config = dict(
    norm='rmsnorm',
    norm_eps=1e-05,
    positions='rope',
    attn_scale=0.181,
    tie_embeddings=True,
    extras=['paired heads', 'gated attention', 'exclusive self-attention', 'value embeddings', 'hashed n-gram embeddings', 'short convolutions', 'an embedding shortcut', 'skips across layers', 'capped logits'],
    lr_mult_o=0.882,
    doc_mask=True,
    train_tokens=212800000,
)
Each number is 128 + 32 x the weight over its row's rms, rounded and kept within 0 to 255. Layers, rows and columns count from 0. The size above them is the row's rms in percent of the matrix's.

# layer 3 MLP down (transposed), 640x160, rms 0.144, rows 28-49, columns 0-159
size [101  97 102  94 100 105  99 101 103 102  96  98  99 116 101  94 100  92  94 104  98 104]
[[ 83 177  96 107 148 136 128 109 169 104 143 153 108 117 105 134 156  83 126 101  82  74 139 146  80  67 162 118 225 149  67  65 119 116 117 134 150  86 170  91 113 159 178 100 159 110 134 105 102 132 111 132 136  79 123 117 109  79 137 116 178 151 140 147 127 106 157 127  63  91 129 117  94 115 202  55  80  53 105 167 101 118 122 164 122 184 137 190 114  91  99  75 149 159  87 115 142 115 156 118 158 167 131 184 114 102 123 114  94 149 167 123 164 148 139 118  91 164 156 147 115 111 133  75 197 102 118 118 101 135 123 100 151 156 162 136 118  97 132 162  29 125 128 118 159 145 139 138 157 102 135 133 151 118 158 152 155 137 101 168]
 [114 104  91 162 150 119 108 134 134 112 156 108  52 148 217 160 172 128 104 159 154 168 162 147 110 107 145 114 126 166 150 185 167  98 110  99 118 123 162  59 114  91 142 107 143 126 190 186 106 142 198  66 193 162 147 147 104 134 126 103 120 101  92 104 105  86 134 108 126 144 127 155 133 128  96 141 149  93 126  87 120 146 141 147 134 147 113 180  96  73 171 130 105 148 153  92 117  92 140 139 103 139  90  88  33 178 178 138 136 139  95 143 167 126 135 199 105 138 131 170  93 150 181 147 131 127 130 127 145 120 136 143 191 113 136 116 151 112 183 120  94 170 138 127 125 118  86 115 156 119  88 176 115 133  57  87  96 109 200  86]
 [131 167  76 123  49 149 157  96 165 155 143 146 161 177 144 127 126 130 153 119 113 102 158 168 119 127 121 109 118 129 167 167 149 101 177 122 154 123 158  87  89 157 103 128 168 162 120 103 160 128 155 151 205 132 168 126 117 116 176 112  69 158 144 102  64  87  85 124 103 132 179 101 115 137 115 110  69 104 103 128 133  62 114 101 125  70 189 181 127 168 138 174 128 130 103 159 120 185 172 142 121 141 122  95 181 154 145 144 198 103 133 153 135 108 153 104 136 149 137 151 215 164 101 159 114 115 167 158 126  77 164 198 157  54 111 147 141 116 195 155 118  69 165 150 155 105  90 140 155 158 119 134 113 131 124 125 152 106 170 151]
 [167 167  54 107 173 116 124  46 176  97  90 222  96  87 110 155 151 143 104 164 135 206  91 152 195 149  63 167 137 176 124 125 157 169 112 156 135 118  73 104  99  78 131 106 152 136 125 119 153 180 142 157 127 113 117  89  81 159 132 106 118 146  93  68 136 123 197 146 150 141  84 154 156 122 114 134 126 179 150 102 144 190 134 114 112  94 162 108 133 120 102 104 146  78 125 109  98 134  89 140 140 162 113 121  53 112 158 106  90 175 169 151 136 156 159 105  85 146 109 109 118  92 162  98 158 146  99 147 129 135 133 160 121 135 111  82 158  95 133 138  96 117 169 127 144 147 180 172 163 173 119 113 131 114  89 166 140  94 103  84]
 [109 117 145 161 108  98  89  83  65  93 199 175 104 194 125 167 126 147 106  80 112 116  83 182  80 113  98 133 146 131 150 117 125 124 115 125 138 105 168  99 111 110 156 126 124  85  97 121 128 117 182 133 139 142 114 175 150 120 138  53  82 153 114 120 146 111 107 161  47  80 102 135 203 121  75  67 173 135 159 160  57 145 165 130 170 135  57 180 134 111 118 149 155 166 113 186 126  96 148 124 107 117 146 169 135 110 166 133 113  61 143 126 156 117 121 158 113 113 117 106 122 146  68 131 108 140  91 150 166 161  89 162 121 129 134  91 169 179 182 149 124 150  98 118 141 126  99 144 178 163 126 116  75 141 100  98 103 194 142  98]
 [135  84 118 124 142  76  70  87 127 175 126 100 172  83  93  59  81 134 144 179 110 159 144 163 161 147  91 100 155 126 135  79 101 108 173 148 214  94 101 138 176 146 102  78 102 145 147 133 137 184  72  66 125 132 132 112 127  81 104 106 145 180 152 145  85 108 102 114 153 184 143 126 130 108 110 147 163 154 140 121  77  74  77  85 116 187 120 157 116 131 118 122 110 130  87  84 150  73 157 137 159  75 137 155  86 122  66 175 162 163 119 120 119 118 148 119 143 134  95  82  99  93 110 121  50 127 162 146 149  83 125  92 106 137 152 151 148 148 130 148 182  93 114 103 129 149  64 126 168 130 146  95 153 168 145 117 191 113 124 150]
 [170 127 123 145  84 132 115 164 179 102 120 140 141 107 149 153 155 127 126 151 164 137 181  97 126  98  53  82 176 105 183 141 151 122 171  75 136 118 182 142 111 151 151 101  70  78 141 119 145  86  92 112 153 165 179 167 111 178 190 126 144 103 155 133 126 124 142 162 174 151 113 153  88 116 138 112 136 107 139  67 144 121 151 109 162 168 153  80  91 152 103 139 160 113 117  94 101 123  99 119 170 135  91  68 106  94 171 148 132 103  99 114 195 138 169 100 120 163 136  94 105 139 195 107 165 122 200 107 161 125 122 140 113 124 104 146 155  82 127 138 186 111 132  97 136 174 132 148 167 195 202 174 166 118 141  99 152  60  70 104]
 [163 136 158 136 145 124  71 107 140 149 115 142  88 149 138 109 141 139 126 102  75  83  80 101 108 153 105 101 123 101 154 134 175 118  69 124 156 121  45 199 133 126 155 110 136 201 118 163  93 149 169  60 141  84  75 112 106 130  49 111 149 144 130 125 113  71 130 147 158 129 119  90  93 161 171 149 127  95  88 181 164 109 135 107  92 104 138 134 128 146 208 151 121 109  88 108 146 148 123 104 102 143  69  57 170 134  78 116 143  91  98  84 119 134 160 143 178 138 134 105  76 129 147 139 137 105 107  86 113 143 159 128 129 120 118 115  56 148 148 208  99 130 120  63  94 148  93 104 184 120 131 108 125  98 123 184 177 149 164 121]
 [ 61 156  68 125 136  98  82 201 140 141 133 182 119  92 202  85 158  94 170 121 113 185 136  96 110 126 131 139 104 136  68 131 130 171  99 145  99 119 113 128 135 163 103  79 220 114 209 180 149 117 138 103 169 121  95 128 121 171 155 127 146 115 129 101 141 102 191  80 118 136 139 162 122  86 100 112  88  87  83 160 153 146  75 170 152  89 125 117 130 136  95 136  99 126 108 168  85 124 145 139 161 138 139 132 103 150  91 149  90 190 141 117 123 147 132 100  99 156 100 151 153 117 212 151 119 105 153 127 119 138 121 134 125  86 182 111 127  75 114  87 136  91 125 175  74 100 124 182 130 139 102 167 150 110 125 147  64 149  70 115]
 [104 154 151 143 125 151  46 144  85 119 125 111  82 120 121  99 172 143 125  91  95  72 170  85  55 120  85 136 122 110 157 175 137 149  95 139 155 135 123  95 171 156  77 138  52 198 126 134 109 174 120 106 141 107 170 151 133  76 103 135 140 184 111 107  88 126 136 168 148 135 147 117 103 138 144 171 129  55 147 125 170 137 158  60 124 127  81 124 126  93 210 162 137 149 169 157 210 204 146 131 109 133  94  69 176 111 137  88 134 150 106 109 134  92 147 124 113 120 137 113  98  95 110 174 150 180  91 106 124 110 147 167 142 122 114 164  81 134 122 145  85 139 162 142  75  90 106 104  77 186 145 108 141 135 140 144 126 149 141  90]
 [167 141 173 162 138 116  70 136 182 152  67  87 148 154 171 157 134  88 116 141 192 123 113 123 122 157 103 172  99 131 118 192  74 119 116 118  83 137 117 128 135 176 134 152 136 132 141 150 107 131  85 140 149  73 119 128 121 166 132  93 181 127 138 130 159 154 148  71 134 136 117 175  90  64  43  89 139 110 154 114  96 151 164 150 203 106 161 107  55  99 115 104 151 168 109 101 118 105 109 132 105 192 120 107 133 130  96 115  92 110 154 107  84 174 124 125 138  98 129 144 160  67  95 137 133 146  35 134 122 103 150 154  87 110 124 204 127 155 130 114 145  90 121 105 124 104 167  95 201 164 134  93 102  94 150 164 165 114  93 169]
 [130 158 161 139 167 126 110 144 109 120 103 136 117 156 131 107 171 134 108 144 142  77 159  87 154  79 138 153 137 108 168 132 154 137 146 183 113  87 168 110  87  99 142 111 108 116 149 182 146 192 151 148 159 119  98  92 169 182 125  88  98 112 146 103 118 130 134 134 118  88 106  86 135 128 104 133 110 116 165 100 174 103 202 105  76  79 161 178 120 116 148 186 125 107  54 121 183  88  88 176 130 164 147 158 107 136  79 194 183 104  89 114 151  86 114 147 187 119  70 105  53 177  38 152 129 163 130 193 128 160  81 116 114 158  96 119 119 129  95 129 125 101  95 162  93 129 154 153 146 105 135  91 127 112 152 110 182 165 116 151]
 [122  50  80 107  78 127  94 136 170 174 194  82 102 129 157 145 123  88 125 136 197 115 138 126 165 119 137  95 129 107 111 128 148 122 148 154 122  90 174 183 155 152 147 136 106 141 162 145 147 150  80 112 106 142 164 103 156 134 188  94 172  96 156 103 102  99 100 150  97 160 180  74 114 119 110  59 173 152 115  84 108 134  75  97 156 150 126 127 117  91 140 111 160 150 125 167 113 114 148 152 145 108 115 109 130 141 142  95 142  77 102 125 121 113 126 124 116  97 122 153 134 140  98 123 101 168  87 125 155 221 109 210 120  78 170 125  93 147  39  75 156 140 103 107 134  91 105 148 125 101 155 145 124 110 130 162 180  87  65 207]
 [109 112 156 147 141 100 126 141 185 104 149 107 144 126  86 132 101 131 151 144  63 161 149 111  58 119 162 132 156  98 170 132 147 113 146 115 142 150 132 149 104 155 118  78 148 181 142  94  84 124 119  95  91  90 132  93 141 127 119  94 133 114 101 116  76 154 141  91  93 105 178  69  80 165 159  96 137 144 158 111 161 165 135  95 165 169 127 121 139  87 144 208 204 111 167 137 144 105 161 104  85 112  83 161 102  87  76 113  59 170  98 143 106 104 113 142 123 128 140 191 159 119 108 128  70 152 149 161 153 139 135 163 166 231 156 169 159 150 108  75 143 160  91 126 123 122 160  90 118 178 166 140 147 178  97 173 142 161  95 174]
 [142 121 101 158  79  92  84 135 131 134 121  72 112 156  96 104 183 120 139 124 155  88  66 106 145 170 141 142 162 109  85 100 163 139 144 114 131  87 118 100 141 125 107 109 203 112 168 165 125 197  92 141 140  82 125 173 123 158 114 161 169 168 100 128 144 109 129 118 119 141 139 145  43 134 168 146 117  95 102 118  97  88 116 141 109 143 144 139  88  85 132 125 149 159 122 111 152 100  91  69 131 132 143 101 159 118 130  94 115 124 144 154  59  80 187  75 150  74 134 123 111 169 140 145 178 101 196  74  55  90 153  98 152  82 170 146 106 122  94  99 112 132 174  99 134 223 113 101 126  88 130 134  80 187 162 170 128 120 103  92]
 [103 206  51 145  83 121  80 112 179 150  90 166 153 136 164 110 126 125  70 103 162 155 145 103 147 112  85 170 175 154 110 179  87 153 163 185 129  84  85 132 106 115 107 135 133 127 113  99  86 186 146  82 126  61 142  79 123 159 111  89 160  59 110  85 104  76 102 127 169  96 105 171  94  94  66 117 132 170  85 144 135 157 168 101 104 152 138 178 147 121 151 141 144 197  90 152  82 129  99 106 118  74 109 113 103  99 118 127 144 153 124  91 156  99 123 180 139  93 110 155 154 108 171 135 154 143  76 142  83 133 113 111 118  74 121 142 120 117  87 193 159 111  96 110 142  90 145 125 145 153  91 130  75 160 142 160 122 126 128 108]
 [102 161  33  61 177 109  90 152 136 156 158 142 107 169 153  81 137 126 195 136 154 139  93 158 142 126  56 188 121 124 159 136 115 109 183 143 155 113  80 122 112 120  96 178 131 131 143 104 170  88 150 139  69  73  82 122  85 149 131 127 113 118 126 140 118 100 136 161 173 140 131 166 182  88 160  68 160 121  91 159 112 110 153 131 131  75 138 158  84 181  90 136 187  92 162 109  91 112 119 117 138 127 182 127 160 142 145 133 158 137 142 145 130 131 135 129 140  78 124  78 125  88 127  96 113 112  56 101  84 137 117 150 144 125  70  86 156 140 107  72 116 154 152  88 135 128 140  56  99 131  88 113 133 142 122 156 130 147  30 132]
 [129 138  96  64 129 105 148 165 110 133 119 145 183  75 182 103 134 149  71 140 145 200 131 121 141 140 114 135 142  73 187 182 125 152 130 153 157 150 126 130 104 161  81 108 163 113  88  73 119 124 131 122 164 199 123 115  98 173 121 144 116 124  71 104 132  82 191 133 107 167 146 120  98  76  72  90 115 131 125 132 116 176 129 120 162 160 121 109  95 103 130  63 107 145 122 141  82  83 106 140 107  79 104 154  95 122 151 141 113 188 124 135 171 147 135  17 149 149  92 105 142 164 130 172 186 124 126 155 122  92 110  99 169 132  99 161 113 175 153 131 166 115  39 103  97 145 125 119  78 137 105 136 131 156 109  96  58 154 118 128]
 [100 156  78  42 166 140 169 137 171 123 187  93 131 146 168 112 118 162  96  98 132 155 117 109 127 107 108 114  63 112  93 122 123 153  71 152 112 126 124 147  91  63  96 116 132 204  71 146 127 125 154 108 142 151 118 164 120 147 115 158 174  91 139 158 151 146  59 125 162 109 158 155 123 144 179 200 122  99 101 139 168 145 122 117 139 128 147 170 143  84 114 139  89 150 115 104 193 144 100 100 179 143 135  78 160  80 127 159 129 163 158 148  86 179  57 108 137 160 191 110 136 204 110 105 170 139 105 110 163 116 138 131 155  81 141 117 146 146  65 161 153  94  99 185 119 185 149 144 125 151 137 157 146 168 135 135  83 109 104 160]
 [ 73 114 135 157  76 150 185 127 167 161 113  92  99 115 105 149 130 139  84 148 156 146 186 185 153 144 149  80 159  72 180 106  99 149 151 129 133 130 158 132 143 146 120 135 105 133  89  79 113 149 165 110 152 134 108 155 129  81  84 116 111 149 144 102 164  86 128 213  92 133 153 105 125 178 148 146 108 181 141  88 148 185 144  83 119 126 182 155 107 121 132 109 103 166 142  89 136  80  93 116 157  96 135   0 149 149 178 154 173 155 138  95 148 153 123 157  87 113 101 117 136 149 122  96 152 103 154 148 103 175 175 101 121  83  91 156 174 115  96 106 120 112 164 115 144 175 123 156 144 152 143 128 139 175  56 148 151 136 173  87]
 [191 157  79 159  98 149  80 135 133  84 161 131 174 116 126 162 124 126 141 150  79 147 118  88 122 145 110 141  88 142 120 182  94 139 109 119 182  81 107 119 135 143 173 147  99  99 120 126 140  89 149 146 116 110 137 108 133 116 116 129 139 140 142  93 194 102 202 123 142 104 124 170  95 148  86 141 111 152 158  60 179 149 126 104 152 136 102 124  73 123 148 130 141  99 103 104 167  79 127 113 139 158 144  87 162 180  52 110 171 142 105 123 119  84 171  97  84 158 112 134 182  66 143  92 183 147 130  86 121 181 129 120 102 146 154 119 153 145 158 156  44 140 133 205  87 159 127 193  97 187 186  71  97 116 117 174 130 163 107 133]
 [105  97 117 135 126 121 108 139 135 149  93 135 125 112 133 115 182 202 122  91  84 177 126 130 118  86 174 119 117 150 168  76  95 182 140 169 130  89 143 181  66 164 122  94 155 139 114 134 138 108 125 147 139  69 135 172 136 133 176 122 222 183  92 136  94 148 119 107 101 105  70 112 115 123 139 114 104 134 125 155 153  81  74 117  76 155 131 114 135  70  82 176 149 133 132 180  63 115  92 119 132 155 165  89 100 142 146  82 114 134 142 119  83 145 137  98 155 132 174 170 174 106 143 137 171 171 114  95 127 132 119  88 129 142 158 145 153 227 137 159 128 143 180 125  95 185 138 140  67  95  84 110 132 141  63  96 111  97 170 138]]
# layer 3 MLP up, 640x160, rms 0.146, rows 29-49, columns 0-159
size [ 99 104  88 101  98  97 105 105 105  90  96 101 105  97  92  97  95  96 100 102 101]
[[124 185 133 103 164  86 122 150 156 146 130 126 169 104 146 105 141 128 100 184 140 126 154  88 138 150  82 178 161 120  73 104 135 127  90 161 130 131  84 192 186 142  90 185 108 120 153 153  99 149 117 117 135 149  94  90 171 132 114 206 130 154 131 135 153  91 117 192  85 142 150  90 164 134 142  98 104  56 118 121 107  46  53  99 146  99  92 136 117  69 112 141 140 168 109 114 118 102 164 138 113 168 133 131 116 110 113 106  96  95 132 139 113 122 130  48 121  86 124  54 115 136 158 159 119 112  83  90 157 110 131 132 146 191 105 155 115 166 118 126 162 125 118 102 124 161 138  75  83  95  95  63 123 189 176 120 141 171 100 187]
 [150 136  98 102 165 133 149 142 189 117 139 117 108 140 134 124 117 113 128 200 147 124 101 100 101 160  88 132  83 161  69 121 175 148 143  71 148 132 174 138 141  85 155 156  71 104 160 205 100 147 177 139 179  54 138 209 104 103  97 123 109 137 127 159  84  91 137 147 147 145 139 104 116  87 125  65 149  99  97  83  87 182 102 120 121 164 106 148 132 134  97 122 118 137 124 120  85  63 122  76 120 153 161 121 103  96 128 183 141 146 124 127 124 112 117 197 165  94 182 123 108 124  87 108 145 108 158  97 113 124 175 113 234 105  80  74 104 138  97 144 100 145 136  70 106 121 157 116 168 124 131  55 169 149 145 132 120 122 113 127]
 [120  70 138 168 118 106 137 175  81 105 143  58 163 155 109 114 116  94  94 168 112 131 106 135 121  74 152  96 154  57 122  66  69 132  99 124 156 111  79 115  81 160  76 157 119 140 148 109 178 173 105 123 137 126 135 155 153 151 159 114 116 150 129 147 116 108 119 143 137  99 136 117 122 173 122 132 153 130 108 134  83 159 125 110  89 101 106 127 140 129 123 109  61 150 106 161 114 103 136  71 133 108 151 129  61 192  98 133 167 222 142 125  87 115 109 181 173 141 126 184 120 155 165 145 124  70 146 114 120 162 161  69 137  43 139 154 106 115 116 107 175 148 168 143 104 117 136 126  90  85 185 137  71 113 202 114 197 129 110 106]
 [135  95 156 141 155  33 113 110 136 110  88 147 146 141 126 176  90 120 170 105 140 125 185 144 140 116 141 192 186 144 106  90 175 109  78 126 105  79 118 132 161 144 156 192 117 123 192 108 114 140 146  77 108 139 159 140  70  85 167 146 117 137 106 103  98 155 198 106 194 148  98 120 110 107 125 162  86 192  87 124 124 186 160 135  92 105 141  94 170 146  63 117  86 154  94  89  88 162 126 108 113  89  89 134  92 145 197 134 107  77 136 108 168 150  98 141 209 121  85 154  96 147  87 154 140 147 114 153 132 126 136 128 120  88 154  90 103 153  97 134  83 117 141 172 111 191 118 151 144 105 119 177 147 134 136 158 121  90 132 117]
 [130 149 114 115 100 119 134  36 117  46  88 131 183 143 192 116 168 202 134  88 115 115  78 132 148 158 173 116 162  73 134 140 124 101 183 124 124 126 145 121 146 114 161 132 121 116 152 165  94 137 145 134 191 134  88 145 120 142 126 226 158 149 157 162  83 118 144 108 130 146 183 163 123  98 122  68  74  94 122 130 138 131 144 159 109  56 115 106 105  88 120 147 126 125  91  97 108 104 126  81 126 101 139 124 109  35 120  85 134 144 116 149 111 163 154  67  62 132 138 108 163 168  78 143 111 125 103 146 111 147  93 114 143 137 114 100 167 165 120 116 157 119 147 157 176 131  86 111 116 112 118 103 134 100  90 136  86  62 142 200]
 [145 103 162 107 101  90 149 146  95 134 114 194  97 166  85  78 186 156 139 131  96 186 121 101 144 126  71 103 157  74  92 120 187 137 168 101 104 107 168 116  76 107 112 109 101 151 128  91  72 127 142 146 141 128 186 179  68  87 190 130 152 142  99 132  92  77 129 179 183 116  82 164 137 134 147 136 135 129 146  70 166  96 214 124 109  99 138 136 138 126 150 154  84 147 119  80 129 110  72 125 135 154 151 107 125 166  70 117 127 112 125 216 131 138 131 115 115 117 161 120 141 112  93 125 182 160 100 105 138 111 153 105  74 110  87 196 142 175 105 135  81 126  53 163 111 183 137 133 128 137 121 124 170 134 130 145 112  98 124 143]
 [137  85 116 184 139 124 129 151 101 129  93 100  92 164 124 121 164 171 164 109 166 123 128 100 188 138 169 132 132 110  73 155 163 129 159 157 105  95 187 119 146 141 151 142  86 122  76 198 114 123 166 177 114 205 176  74  77 184 181 182 143 157 144 139 141 190  99 113 143  95 196 148 150 133 136 137  98 146  89 180  94 122 157  90 126 153  96  90 153 152 129 127 124 121  90 106 123 120 124 117 179 163  47  89 134 157 119  81 121 115 130 157 132 219 114 159 160 129 117 144 131 135 138  81 146 146 117 131 125 158 128 110  67 107 166 160  84 156 146 122 162 119 142 123 188 147 115  92 170 127 124 101 177 157 154  51 134 130 154 126]
 [143 131 143 118 158 141 151 124 160 140 114 169 115 109 154  99 106 105  94 149 139 173 174 202  72 117  91 175 111 128 159  94 138  58 117 147 144 105 182 181  82 110 121 145 105 125  88 147 102 126  78 161 111 112 110 127  67  84 139 121 107 102  99  48 159 122  75 130 136 134 128 161 140  81 129 107 118 135  93  57 154 140  59  87 177 108 126 130 118  76 111 147 185 122  79 143 132 144 124 138 123  83  70  98 174 143 111 145 188 153 136 131 122 142 110 111  84 144 177  87 132 108 196 142 133  80 161 135 111  92 135 111 166 143 123  99 192 172 155 108 126 125 101 100 184 101 133  59 109 172 119  70 114 144 148 101 138 155 184  82]
 [146 107 184 173  91 132 137 121  86  89 131 140 121 160 134 113 130 149 130 120 130  89 144 128 130 161 122 169 162 116  96 133 125 163 123 187 129 140 144  40 105 103 115 121 102 172  99 141 125 173 132 150 153 160 133 177  86 122 128 146 159 108 152  60 151 160 110 127 126 179 174 104  97  94 157 152 123 151 100 171  97 138 130 128  97 138 157  79 120 128 182 152  92  79 134 113 110 102 170 116 171 148  44 124  80  89  69 183  47 149 158 160 131 129 119  69 134 173 161 112 117 130 174 138 155  72 134 183 142 125 196 190 106 171  94 150  95 144 129 165 118  90 141 151 185 107 105 143 154 131 150  95 107 125  79  60 113 191 133 150]
 [135  91 215 116  81 110 128 113  55 128 141 133  96 129 142 150 135 134 178 105 168  88 122 153 143 163 139 186  77  95  65  77 115 110 117 177 102 142 101 104  76 157  99 105 158 149 141 208 153 144 143 110 177 131  77 126 150 105 141 156 208  73 117 120 116 114  95  97 174 101 112 104  55 143 164 109 137 131  87 109 154  97 211 129 143 153 175 101 146  96 133 120 128 107  83 127 156 108 146 150 165 180 155 144 178 102  92 128 150 131 142 112  93 113 138 130 157 140 152 195  85 135 165  82 148 133 104 138 143 156 118 118 118 127  95 106 166  79 149 155 117 102 145  73 108 138 152 174 139  64 109  96  74 150 127 131 108 115 169 175]
 [118 107 101 173 114  85 168 134 134 173 141 122 153 136 114 108 127 133 130  80 133 131  93  84 205 177 129  90 201 191  57 101 134 112 140 116 134 134 107 127 148 106 122 180 129 116 127  73 149 108 128 177  71 130 119 118 101 141  88 186 179 148 143 206 109 127 115 101 128 170 160 130 116 135 146  69 128 130 136 115  41 190 184 161 151 129  93 106 141 156  77 116 155 128 148 126 110 133 178  77 120 127 168 147 126 141 156 126 101 108 151 134 119  93 140 178 120  92  93 116 114 142 192 101  74 123 183 111 135  66 154 101 148  88  96 133 142 184 155 113 165 117 132 128 173 139 136 133 124 113 130 170 105 159 116 192  98 166 145  42]
 [110 121  66 114 147 135 167 151 132 171 124 112 135 161 107  62 142  97  94 155 165 127 177 144  97 164 124 129 172 104 160 115 152 137  84 154  63 138 141 120 197 101 157  64  89 107 168 163 134  75 118 112  77 141 187 141 137 153 164 160 187 128 145  95 114 117 156 162 116 103 101 124  83  90 153 116 172 113 118  93 110 121 124 125 121 149 112 189 115 117 142 153 102 152  52 129 117 151  64 105 108 133 134  73 139 165 130  99  97 143 113  75 132 134  93  44  84  86 151 104 145 147 106 130 144 167  99 103  94 172 149 115 133  32 128  96 129 169  85  91 123 158 129 182 110 128 117  96 129  98 158 195  84  99 169 124  92 120 122 169]
 [ 89 172 163 155 121 155 225  95  82 157 165  97 128 147 110 172  68 180 153 152 109 131 176  88  71 172 105 115 196 111 155 147 105 126 103 132 182 133 103 124 158 155 124 112 153 154 135 128 142 190 199 124 147 151  18 117 110 177 115 165 107 139  60 128 122 134 151 105 156 113 122 123 138 118 173 100 158 138 172 130 112 118 160 134  87 151 132 147 136 135 150 120 132  86 130 102  69 143 164 123 144 140 114  65 139 132 123 127 115 168 129 176 134  83 174 140  77 107 103 125 161 168 189 115 140 112 149  88 133 126 140 160  91 192  84 128 140 162 140 157 146 117 136 136  97 161 127 116 129 137 186 139 168 111 105 200 177  80 142 140]
 [121 150  94 160 118 173 135  51 170 104 184 143 164 103 126 116 114 121 183 170 182 148  99 105 177 115  88 154 154 109 144  87 157 115 115 105 149 136 170 200 133 150 197 199 161  86 100 150 103 154 118 109  96 148 117 100 140  97 139 148 119 107 152 131 188  99 125 148 122 141 200 109 140 111 151 139 173  78 142 121 132 171 136 127 110 104 182 129 116 126  72 126 123  82 151 144 137 100 179 169  94 183  44 140 106 164 159 121 166  99  54 157 116 135  84  97 168 125 137 183 102 137 139 115 128 166 109 121 130 116 108 126 101 162 148 144 163  72 159  79 142 194  94  99  84  80 146 106 114 131  91 119 167  75  99 140 142 124 158 124]
 [ 88  94 187 139 178 146 105 204 121 171 113 130 106  94 132 100  89 154 153 168 105 130 165 134 130 114  41 156 104 113 141  95 139 123  75 127 146 111 116 138 120 109  93  99  76  79 115 175 106  76 118 178  76 129 145 131 135  68 115 119 116 116 151 102 114 135 182  75 173 105 194 142 105 195 120 158 174 170 185 125  99 134 194 139 105  95 113  97 133 135 128 117 111 158 157 162  95 123 102 136 157 123 143  92 133 108 125  58  92 129 170 131 122 135 120  90 136 130 145 101 146 142 161 147 108  89 105 124 196 176 132  69 118 127 109  60 142 158 146 171 139  73 157 158 151 136 152 158  85 153 143 168 105 186 133 145 201 162 111 136]
 [117 176 103 175  97  93 136 107 156 162  87 113 193 161 100 160 109 126  99 172 169  64 130 111 132 103  77  94 138 128  81 175 146 103 129 168 126 121 110 111 120 154 157 115 139 115 172 157 116 134  96 158 102 152 170 104 117  74 142 125 166 126 128 125 129 139 161 105 128 108 130 164 148 158 141 117  99  99 181 149 133  98  75 117 130  87 164 139 147  98 162 118  99 167 141 155 168  92 235 157  90 129  91  92  79 108 136  73  98 129  98 168 102 116 162 121 125 124 131 154 153 122  74  65  88 129 150 151 171 123 151 105 199 114 111 118 112 115  90 149  83 105 106 185 151 120 137 132 219  92 170 117 130 147 128  74 115 104 219  74]
 [157 129 200 128  93 117 117 191 125  94 140 103  67 104 168 144 119 128 166 184 141 112 156 129 150 140 132 134 122 186 106 102  89 169 156 182  60 109 111 108 182 105 155 120 121 120 143 175  99 120 167 146 100 157 161 100  92  57 154  87  84 202 163 130 128  94 155 111 156 133 140 156 133  99 178 146 134 161  75 125 124 117 121  74 114  87 204  88 152 127 158 182 146  64  88 169 113 127 120 183  99 117 124 155 100 119 115 125 108 122 181 156 147 100 174 170 100 106 142 139  85 136 114 147 209 140 189 126  74 137  93 107  92 174 160 116 157  83 138  94 117 103 145 163 170  84 110 169 151 149 111 130 133 130  99 105 122 133 136  99]
 [117 131 131  70  76 118  99 123 151 162 108 166 103  91 158  91 118 116 110  94 136 154 185  92 134 172 105 150 157 178 166  95 131 117 103 173 155 127 145 150  90 143  39  71 173 143 126  97 130  88 152 125 107 146  50 159 174 158 133 109 125 163 177 121 141  88 129  97 104 147 132 138 127 116 210 110 125  74 111 145  88 152 121 135 148 133 121 142 185 151 177 144 135 113  93 189  99 104 100 130 133 150 113 144  81 114 116 107 194 118 133 162 169 161 145 181 100 159 130 154 105 116 133 117  86 179 120 178  87 127 173 109  99 118 111 133 172 188 148 128 113 117 124 132 101 135 119  97  92  35 130 111 152 178 163  70 126 194 175 150]
 [133 111  96  83 164 107 105 163 135 136 132 158 155 125 116 114 151  52 121 193 100 174 217  56 147 135 109  98  15 157 123  77 202  88 144 120 112  93 156 150 124 109 128  99 139 116 164 155 138 193 119 116  98 122 118 131  88 138 190 130 107 158 144 107 108 135 132 182 181 184 156 154 145 102 129 139 104 180 131 107 156  89 125 152 102 131  87 145 127  85 159 182 128  97 183  47 135 122  90 123  90 125 148 132 130 144 123 129 162 126 155 146 108 111  89 106  62  84 124 132 146 166  94 125 125 136 106 172 140 132 162 106 115 153 119 180 144 118  90  97 130 137 181 157 103 131 142 149 113  52 150 138 173 138 138 144 142 149  77 141]
 [216 174 149 151 153 112 137  95 120 125 130 144 118 174  59  75 111 140 104 193 136 115 168 160  89 156  86 176 144 123 161 160 135 128 175 109 131  40 132 138  80 139 171 141 111  72 118 153 134  87 136 133 129 178 132 136 110 104  62 157 134 106 119 163 196  70 139 159 121 107  99 183 107 137 139  83 137 154  82 127 142 153 138 125 114 164 150 178  80  87 155 177 143 127 146 105 108 179  98 101 119 191 153 125 121  47 112 100 174 104 119 110 143  99 131 128 138 164 106 150 127 141  96 122 160 125 133  88 144 115 152 130  55 122 133 109 111 136 138 135  95 164 111 154 124 170 172 141 108 156 150 188 154 110 165 134  82  52 181 126]
 [151 117 147 150 107 140 120 126  91 129 122 150 143 193 154  96 128 121  80 147 142 109 150 167 126 179 139 163 146 116 168 105 108 133  47 122 169 174 126 133  98 128 146 116 161 120 160 161 128 130 150 104 153 135 102 140 116  88 101 188 109 120 159  81  45  42 221  86 122 126 128  69  93 133 126 125 111  61 180 103  62 133 157 133 129  50 105 148 125  83 173 102 123 101 126 107  98 147 131  87 113  98 133 139 133 167  94 140  90 109 106  93 110 205  85 108 132 157  94  93 121 103 112 116  93 101 126 177 116 102 154 105 115 114  84 150 138 105 104 115 124  63  79 173 159 185 154  95 142 147 155 181 164 160 132 113 111 129 113 178]]